Weights of a small GPT-style language model, trained from scratch on English Wikipedia: 4.49M parameters, a variant of Adam for these matrices.
Each number is 128 + 24 x the weight over its row's rms, rounded and kept within 0 to 255. Layers, rows and columns count from 0. Numbers have three digits each. The size before them is the row's rms in percent of the matrix's.

# layer 12 MLP down (transposed), 256x96, rms 0.141, rows 185-207, columns 0-95
097:129105131196140142122139130129139098110107087136113138138104113112124122104121129113158143133085113135117089115132130145155130140123125106147093130115137138163132193138110106152180156152131098140176132129150138160152115121117202098132134111094135109093115109100106129141149153155182089109
099:132134121146159113124113127117124141131154162151136105166096128136119121131180128103136098104140157140123174154110178132179189118098154134121141151117113095131128158118154135092160080114125074085130158108099124130138115120113185119106117153173138110156121112126117156133142122098097115135
097:123139110118121078141171096120098169175127143066126113161146106120145111108114125123135123119139113106115102124130088171142176138093112117118092161135186115125146120117134090147122143107155119087108156148135136124151138072117162100164118107157159135134088134114124106126105158141145121123
096:115129117081136098138142166113113127139156077151126122129142101153087131096112139153109135085121114126142113114159129131120119109144132147132103115123154112149173099145168120115121128189125131011122130128133150162131159089148106164159097118115114140126130111136124132148124148130114137131
095:132120190124143102141108130138094161122139112120138140131127127096133187139129124184101096110099128175099107133142159141112148145124130150130096120150115111122075134126118144192125111136075089140112137126070083135109088100091124137140112139145130113133161127152110105138149137129126094119
091:119133129129156109109137136097088070111118103110145142122093164094113123118089116131119105132089160157124141182109105111151159113155180161152135151106113134119105134111139069101134149132121150082138137121185101121110133134136113111079123114125161117122153164100118094152116129119132133089
109:105118133115130165153136120098132148125128028115156113114132117131137117103091153078177095105139119111140113135144107127127112131156166086145084142131126155151112129168109126095190144134135098136123122144094121117156117157138158112129128156141119101144129164149163119129103140126093147125
109:136120126112127107122115143142144124143150157151123163103152115112130148141109143102132104141090129133097161143124137126108150101120150125130141141133140118110143122104150094188106137140157174012125134140142106109115146155111066114170109130143150098103127119158137158147157125155126111104
094:120133113126133128144077122145119076163076161117144120157108131156146122129169133156115126137125139145114082133069160148127146127115112138105112102116152137126111084145084162170140125131089138071111128131155153113148137131118078157128133126164152139119171179123135105136126104126148162138
102:122122132137121151120110105154097157121109094116145111121118085134125102110099144123061146124132123124122140106162144175096107148112104134133098102147132150104124112127129095152086121078094140059102103095148090135170094123123140118105140176149102168141125121107136139175150127109133145128
110:116117091126131133177096100128120116149127097140112130113136058153138125146124115086096133118149133076144157152116117135131095116102156135154148131130135135116107158117099121082116143139129147234124151143113124114142137116145168138163117152111160121111127120126155123128086103132140088125
115:135136121094133124165146130130146142150121164142098102101116133116119133117119157150127102141128152104159157144180110096185140160098110120151127141181132121135118174099146129103134115158167141202150093122126146115116136167126081154137132114106101123158103134118121146117173078120132151135
103:126108105163130169131096163103136137146126135119140126180112135145146169171128121176147130118157126141141139154127131116132138148124093124127143075101095132133146136151147146179134133136204165100107137139166140122120141127127206155119135125117162114146142159143117136108159082117118133150
093:144133156164111110148161136113119117138108157131125087127107110103151124135131147126112131126161145131127123120142130126158212115088114148101111155137131096110130143074116140165059120090148134095134112104133165127148134161126121132114099149108115094158173136109159084087123133134123098101
116:150101133140139131125109118156123140096127118142133106136103130111128142086151111158144133150134127122153158113117107139149119081121065116162117116111109158121129098083108164114197177142135093081094090085133113145156121128135119125099120112074129117148134164148143167143140117121152171135
096:149124103168183114133121110140119080115122096091172099125142093130148087076135116144129165098129146122154120123105092115117108134108094123084128128113132154127140140164123150142124188118139101146101140098151145112107147092096090175110121118139124159152155138120124144101128161126129168151
096:126150117124143111095126103097127085093139106121124133167066110119108109126165143144078152101104117112109135122115124102134133152161143142106134123123177123111147139112124134159166098126073112149114108140117121118106053089116112093166114098141119114179126109098108147141093136135124107129
105:127150097144117092068154112139109116106100110121141117103177147156127097121116127164119128138091196170146111148126164124132079109110106129114101141124143145124119158101115113099117194118150122171109150124148142136112138123139121147132118137101110120170152118095099085094151140143137140100
103:128158171086133108122145081149132135123129105128129118122129136118119106134145150053126132137172106118126145065111086147104099122148145138107098125160115117154101146147158149144185146168101151147150131145069124162144130137121159120136131153135135113128176155126138126146178107142117127140
097:149120088212108087142123140112118095134090114078142115116134111160137142114143132163107088140138149139175127138122106130119136115122150134132130113157151118162137128090125119098094115143084069157126118158134153094153124158078120148169151112121113137117081145134121115130108111150108123121
117:146111146123091130132139125142146136123136130111128116077164120152115176087121120112114095147153118127178128096111128131145090112139114141111119135118103132140105118125111132087136118121143073207115136124121102178175130165154133111186127120133120135129150155141107153105101095150137125071
109:166138113119145111131134140145183136125113182121118108091100091118109125161102119154117103145143112076146109120122152127133183130117125136136106157147110154079105161143103088128099110091139130208123150115131138117156136146109086116120118132097145098116123129136133141091141106111095160153
104:129104151138147113151173156152164123129160100147116137130153134174146180112107116120127154134138130116154131147101116099134072089138137144122143139117102141149138129071139139202067153104139113162132125124132138113130118137136073150160117135123077143099124122138152095106121138112156141144
# layer 12 MLP gate, 256x96, rms 0.147, rows 186-208, columns 0-95
107:117138147114120116126129125083121118116163145144123119147161141153115118140165152117164139104159129137101159176134128108138048132144105129107108125120109125115114140087142190157152080136122123160117170137160170107154153164106115138100126100139097148157148083125109111128158104099116132138
100:123134141143158093164123122142156190144157158120130127114132139153120162147117104142163124131115143122121134118118142146092117181167134084160120150107118115142116167110116104141131152124155186150180120148106139088132104130141122096144185173098160104160113125144115106162127130119113113160
097:096147096155127142111131140106146085142120120099125109136144104141169159105129107121095157136126147132111135115117169161163133111135140140115157140101115124162157107118094136128149129121121110126190126122098120075134147110074137097094132128120150048159156170156128118147128103156092143118
107:128130124116168142118100149197143117139121174145111142129111091126115108101167131143138074124167094157108131165147140114101094127139175139158069117106130132167114124116085130143129122103137124144164131146127162131130174144161115163125077105136108101110102139125158144135134103115151131127
093:128141135117188113092139112116122115155110162107127124136139124183094112150148140129131090149138155120096117156133157180124110172149169123133126156111130121144103107152144115123113146163120129124142142117161137118165117138129144148151101068148098117121177061135116110151096101114174140137
095:137120099129143111153175150121140132132117109099150115144092091095127146162111107153084115159115118132114059132131108147153146146115158145119109134143146123206125126083092164100119133103110155150141121146153155152092123138124138156127131075130142089137129158130122125109147096110096129168
109:123154138110132113131147145100136133138190172134105124113096102104105135129115119139164139109162111113145164128134150162134093130124120186118121134156161126163125103117137187130153091130081124138155117120134172154104143116085125141105109110126132101100113124121157148088113088103146089178
107:150129102107140143134128149095141144197183158158109145138114104149104183129129128152116119136161104137133160134134143124057111125119145154121095103147111123140144112104116136125146126176151171130131061132080117161096150153141148158137128134109135115103137135115131103166115159129122145140
096:159102089091170101158148156152174145147115147116145159116122114167188130109126095114127105128168131139116145176165144141127122141127102143168132149113110144108098119128120129167145127098113149129140064130113103119173128147123127169160118096115129118095137165100166124105122120126127159125
094:122120114140102129152161092111137156190131143117129182088139116125166114178120079124121101121151093113151099114136136124142055115095179146121121124106166149133124169174147138119177120127115135128151125125131127109162137145144124118116117137103152121122158141126133167117163138098128128091
106:149162108135110099150154137154122157155103145120119134104150133155123159156163140138134094128130114103119142149146145147125088146159135116134072199139127122134129114081187128129160096103134160155129105110122113122141172141117155113081097143096112125153142127157144168134155090157104121145
099:131109114191135125174109098116103123113143141096120128159170098115124133110130100158159145138096140142140111116159076110130110116120100144109130155110118080134183089085124115144115102139112155152120142108130141146119128141065140180101105107102141120137173166121132117096140115108114108120
105:098136159114119138115109103110155107115141174182136144146138084153157135122171133172142130111146138120175135110109109157110119120118103174144170096121114159161114085115077162141126139107110182149107118123121157121102108124103118148100101173095105132149152145138110131103112142107124153123
100:153149103110098133180115127124133156120128116126104135159117119144124196151088136123138083135128115150124147158123129141106128107144172167145145145077122112116135134117083096149121145101133152230135140128116149104146135136143111142125144136144144135098112173133131138108153093096116134158
139:136144116109098097146146150125163180171148177159103150117129142128067200177114107120145146144134115147151126130141152147124121129162170130156117141119138107133116148102138114126124069122128174122146115169097140132134115172147154100130137147116110119118112121119142130149137122149132080162
096:111164148157155101165104125131117149110163164122109094089135123093147139140152129139142098115105140094131135138111125114128082127116120117131107130086179146127130120122094092190175137114134067118132146110130110144141124152128166096121149121156166105175133174139150117160142111088131134127
095:151117159103093099141130125121147134169149133120142100131146127109191170123101151156118110129154100124120121131141138141130127113110110100148170118093141117096146115112138194111173099142081134135144112106114143129103108148152146140123137101099148102101089138093146147083145127101078109177
089:138135131099141104161123125122174201111099158070133124147138120098150149140170109129124150137114091090140132155121139109119097115119115149176093173140149138117152134161141131124132148101144132131123136144161142085141132156131101136109098145141115117098109122136148141083179166126175110146
115:160138121137156113100170150151157102159152137094124152116097083157143113143130115187125082149135149137161161116113142129109115128157127143141107097121129138185147088085141119105139094121112158133120075087117123145117120150106147155109118127152135134085111131128134127108132114141110069086
122:153138107159103120144144146104164130141146147102112149122082080079140094170117114148126119144137136118168121138103139142133064108070108160108107178127117127129162063133139179143154130095100136139139130121127150140120113126103132156091146150115139100128102110148122147132122155100115115144
083:156158063131114106174113127146147158116129165096118114078136095112128129148143122134129121117170075077111131129125091107147139121119116164152134203161135155123107109115092098150180111114121153115142129130123136106143146167108152128136133121119136121150128155138127186117137132128120148104
097:112104128137174112161097124133170130110157113142082138116151137126129158122137143116123137148174151149148174144147156154126100172119167160129117108161126134127121094097096150202136139133104139150124117104158164131132139093137100168135169139104129118126154101108078123088110136131130100135
096:098180091136118128117151133144130110119116097130114139109105106130148133137126142117157139119166130130110120180140126155099131155137196138113195135130119139131120107135129100111160113165148094173157159106159121149154122093131178174070118142130147134134130123170109116091108153128120116118
# layer 12 MLP up, 256x96, rms 0.144, rows 186-207, columns 0-95
101:173116089123136121108135164113116138121130110092154124096164102168113177135086133158140122152109128082106119131118123140103122139178100151157093091136135119118123086107134129108127116133124155141097104144124127105149109140125121133061123142148195128101122175120153166109102139106097139135
097:114138155115098146110162128116157119185090160107117144119111105149079148149096099137127130159133094129102115163137121107117146110103155188141091079145133101158182129131139155138135121161125134101105104172129123154101134148146137127172130110147165082111116093110107137132134153129147122144
097:139136119125118146149133095160128124131080097138057128097128128155130095138114108128110107121153140151136152155162140154177117115115105121080133080106106125120112111122155128170131127122142145106130112132184142150101106145107149131184122101083141095120118115122148146176111119189130144143
095:132118087158118118134155172127131097113152118093156120087166143134143140157128164112148117128111152067106139144086155170137171148101115119136115112120133138105154107150142133132128104143154137112106122119173119134123077166133105141096135131117084174106158097085127164095092134108123140126
091:155137078109125164144175114106151118130149169136110120172123101130138135118200155139123127122148089119134139160115091117132124135145142110167078144118136102167126096143132165112117129135137121107127156155158174126150132162098154162179167110135109145109125110117139173132164126117116112129
110:116102125112148152112113111161089121153120082102117130129126133118151073128151121151139124146133075166126106107091128092128087163155136092120093102128139136103120153076143112147158129121153097102129132150103109095120127139112116114140184116132124113100126148127146115149068171124152091161
107:149190128121102116141083129128101095135139113123151112105134149104110152111099142169140098152125145125120090131093108123081114116147128099151169139159161132118149139113092166100115105115098114127138126079157118146104157170146117123139119065161128111109144133097165112075133111122141135107
096:163086137110117110111132144150160160135157178173080178142118095119123151121143110138116165097178109122095108112174120162145149122134141121141139126137120113169106102117153122099107091122096131117139116128097147161117139152180156139140145140141158093137142116123119123067113116118116119150
100:111118145126120150101160082194125154136121140160163151146110177116104103139109158152127094081122134132106162173128131090154107154117111122142153144133137194140090139149146123151127152145155129146156121129133091173133104119139091146106128108095112143102101112110151122123101123160114135098
108:111144135090132127137133112108160115105134169126148141122113110144124092093123109136138135088166167102131200142138099152179137134115141166143130115121099121135155116093146144136161130108113179132146158115135124118120133087144137126139137147085104119129081124124062110110131136109067163133
113:151135082147178100145157141093153126157147177145114114130116079082120110104121150132101153122132101114156153128118075108138135145079087141135164104145146130121143145151072137121114108142129153124187123137110134123135141113131165148187139109107139115139118137096132122129155128147151092119
100:095127111120189130121127155156106138085076139113134145129132142113161158108122152131160094140129137106124112130131150126131109146140096132156170099120110119110124126123092127087179119092191089137102154128144102124101123074144092110113135094092117136122102166144104156160133165124134140135
093:130181109153148121096106129088125104128130100140114145140087127110155140138176141141130134082105125114142094174163122164130153157107123117145161119109115130147085137132102179142156161124150100127164129090163149123173115105147154118143165181143119119115121105088129127143098159136111147125
116:136052116133179142143099146140098154124131174130124126156072127127153151123173125106125134094108153153186103110153138123131122157146101132129094123094132140159177120122117141113108122134154110128116130126147103168162110117156134132141123149104082160127123135150118147121156080095153108140
096:137141158096071122123133104107145154145130142163094160140140098135112177182134124140144118123130113127124092127145137136115113145152191131116146172125121124111060111093160094125149075160130154149149119139124137130151130137140127138124100161149132154127156107086152074157102125124133136111
098:107143108109148117109124149120108137152109162166206118105102121143118144124103116145169138097116126138135119156114127146148144115176154143116107115148158093115101163155151152134133159131119141116131138128156105092125110117160135108097134107124159122142069107159100162092167188127140169128
108:124151120148122125138108085115109127093093102117124084117198121094152105094149111114096170125108195112159143119118132125103141117168106135125133088120145139114116162128104144116132163167145107111090125113091113151123105106133139145136132114132164136172175132117107162134115138160171137118
094:115164120127114112100186166152135156130102137134104127117129129168129162097133137129132129109146141106086150111098105114168137086113107156090183170095121139123123141114144114101161142133089163091175113140116120114128102093105128100137121161113129153121132084115099138082147119114121139169
097:130166150120113151126127133160129132105139130126110127103128155094126144107134150087190139160092107138117158135158145097156121118135161118105165146085118109102087088145148158142133145122146170113108179152119119145136183137156108126109121145133101110142106125168087137155179157164129113125
118:096126130154137126147150152128125122112106145095151111095114137143135139116122114081108133123136089168147133108156087107137143111175131146164138143089136061134084150155055110136157153159125141110126152109127110114152143161137171119152132130125087119124119140110080118160150095144118102105
112:155101108167155132143149131099156125158091112116125137109107105109126155134118124130165155122144136109168133137072089134148119124104126079173133140144115154130124126140101121136114070090123145180097082194130158117139147161139162134115118098114132133169127120134106129125126152115087134156
101:135123166107153079131123149111097114154125145083106109108126142144135126118177071138191144141136151151151143113116107159151111084114124140138107135138133101102117153135163111111109115111130106127145120175126175153105177151131130110166098124100113092112118122120145115103154118073097114136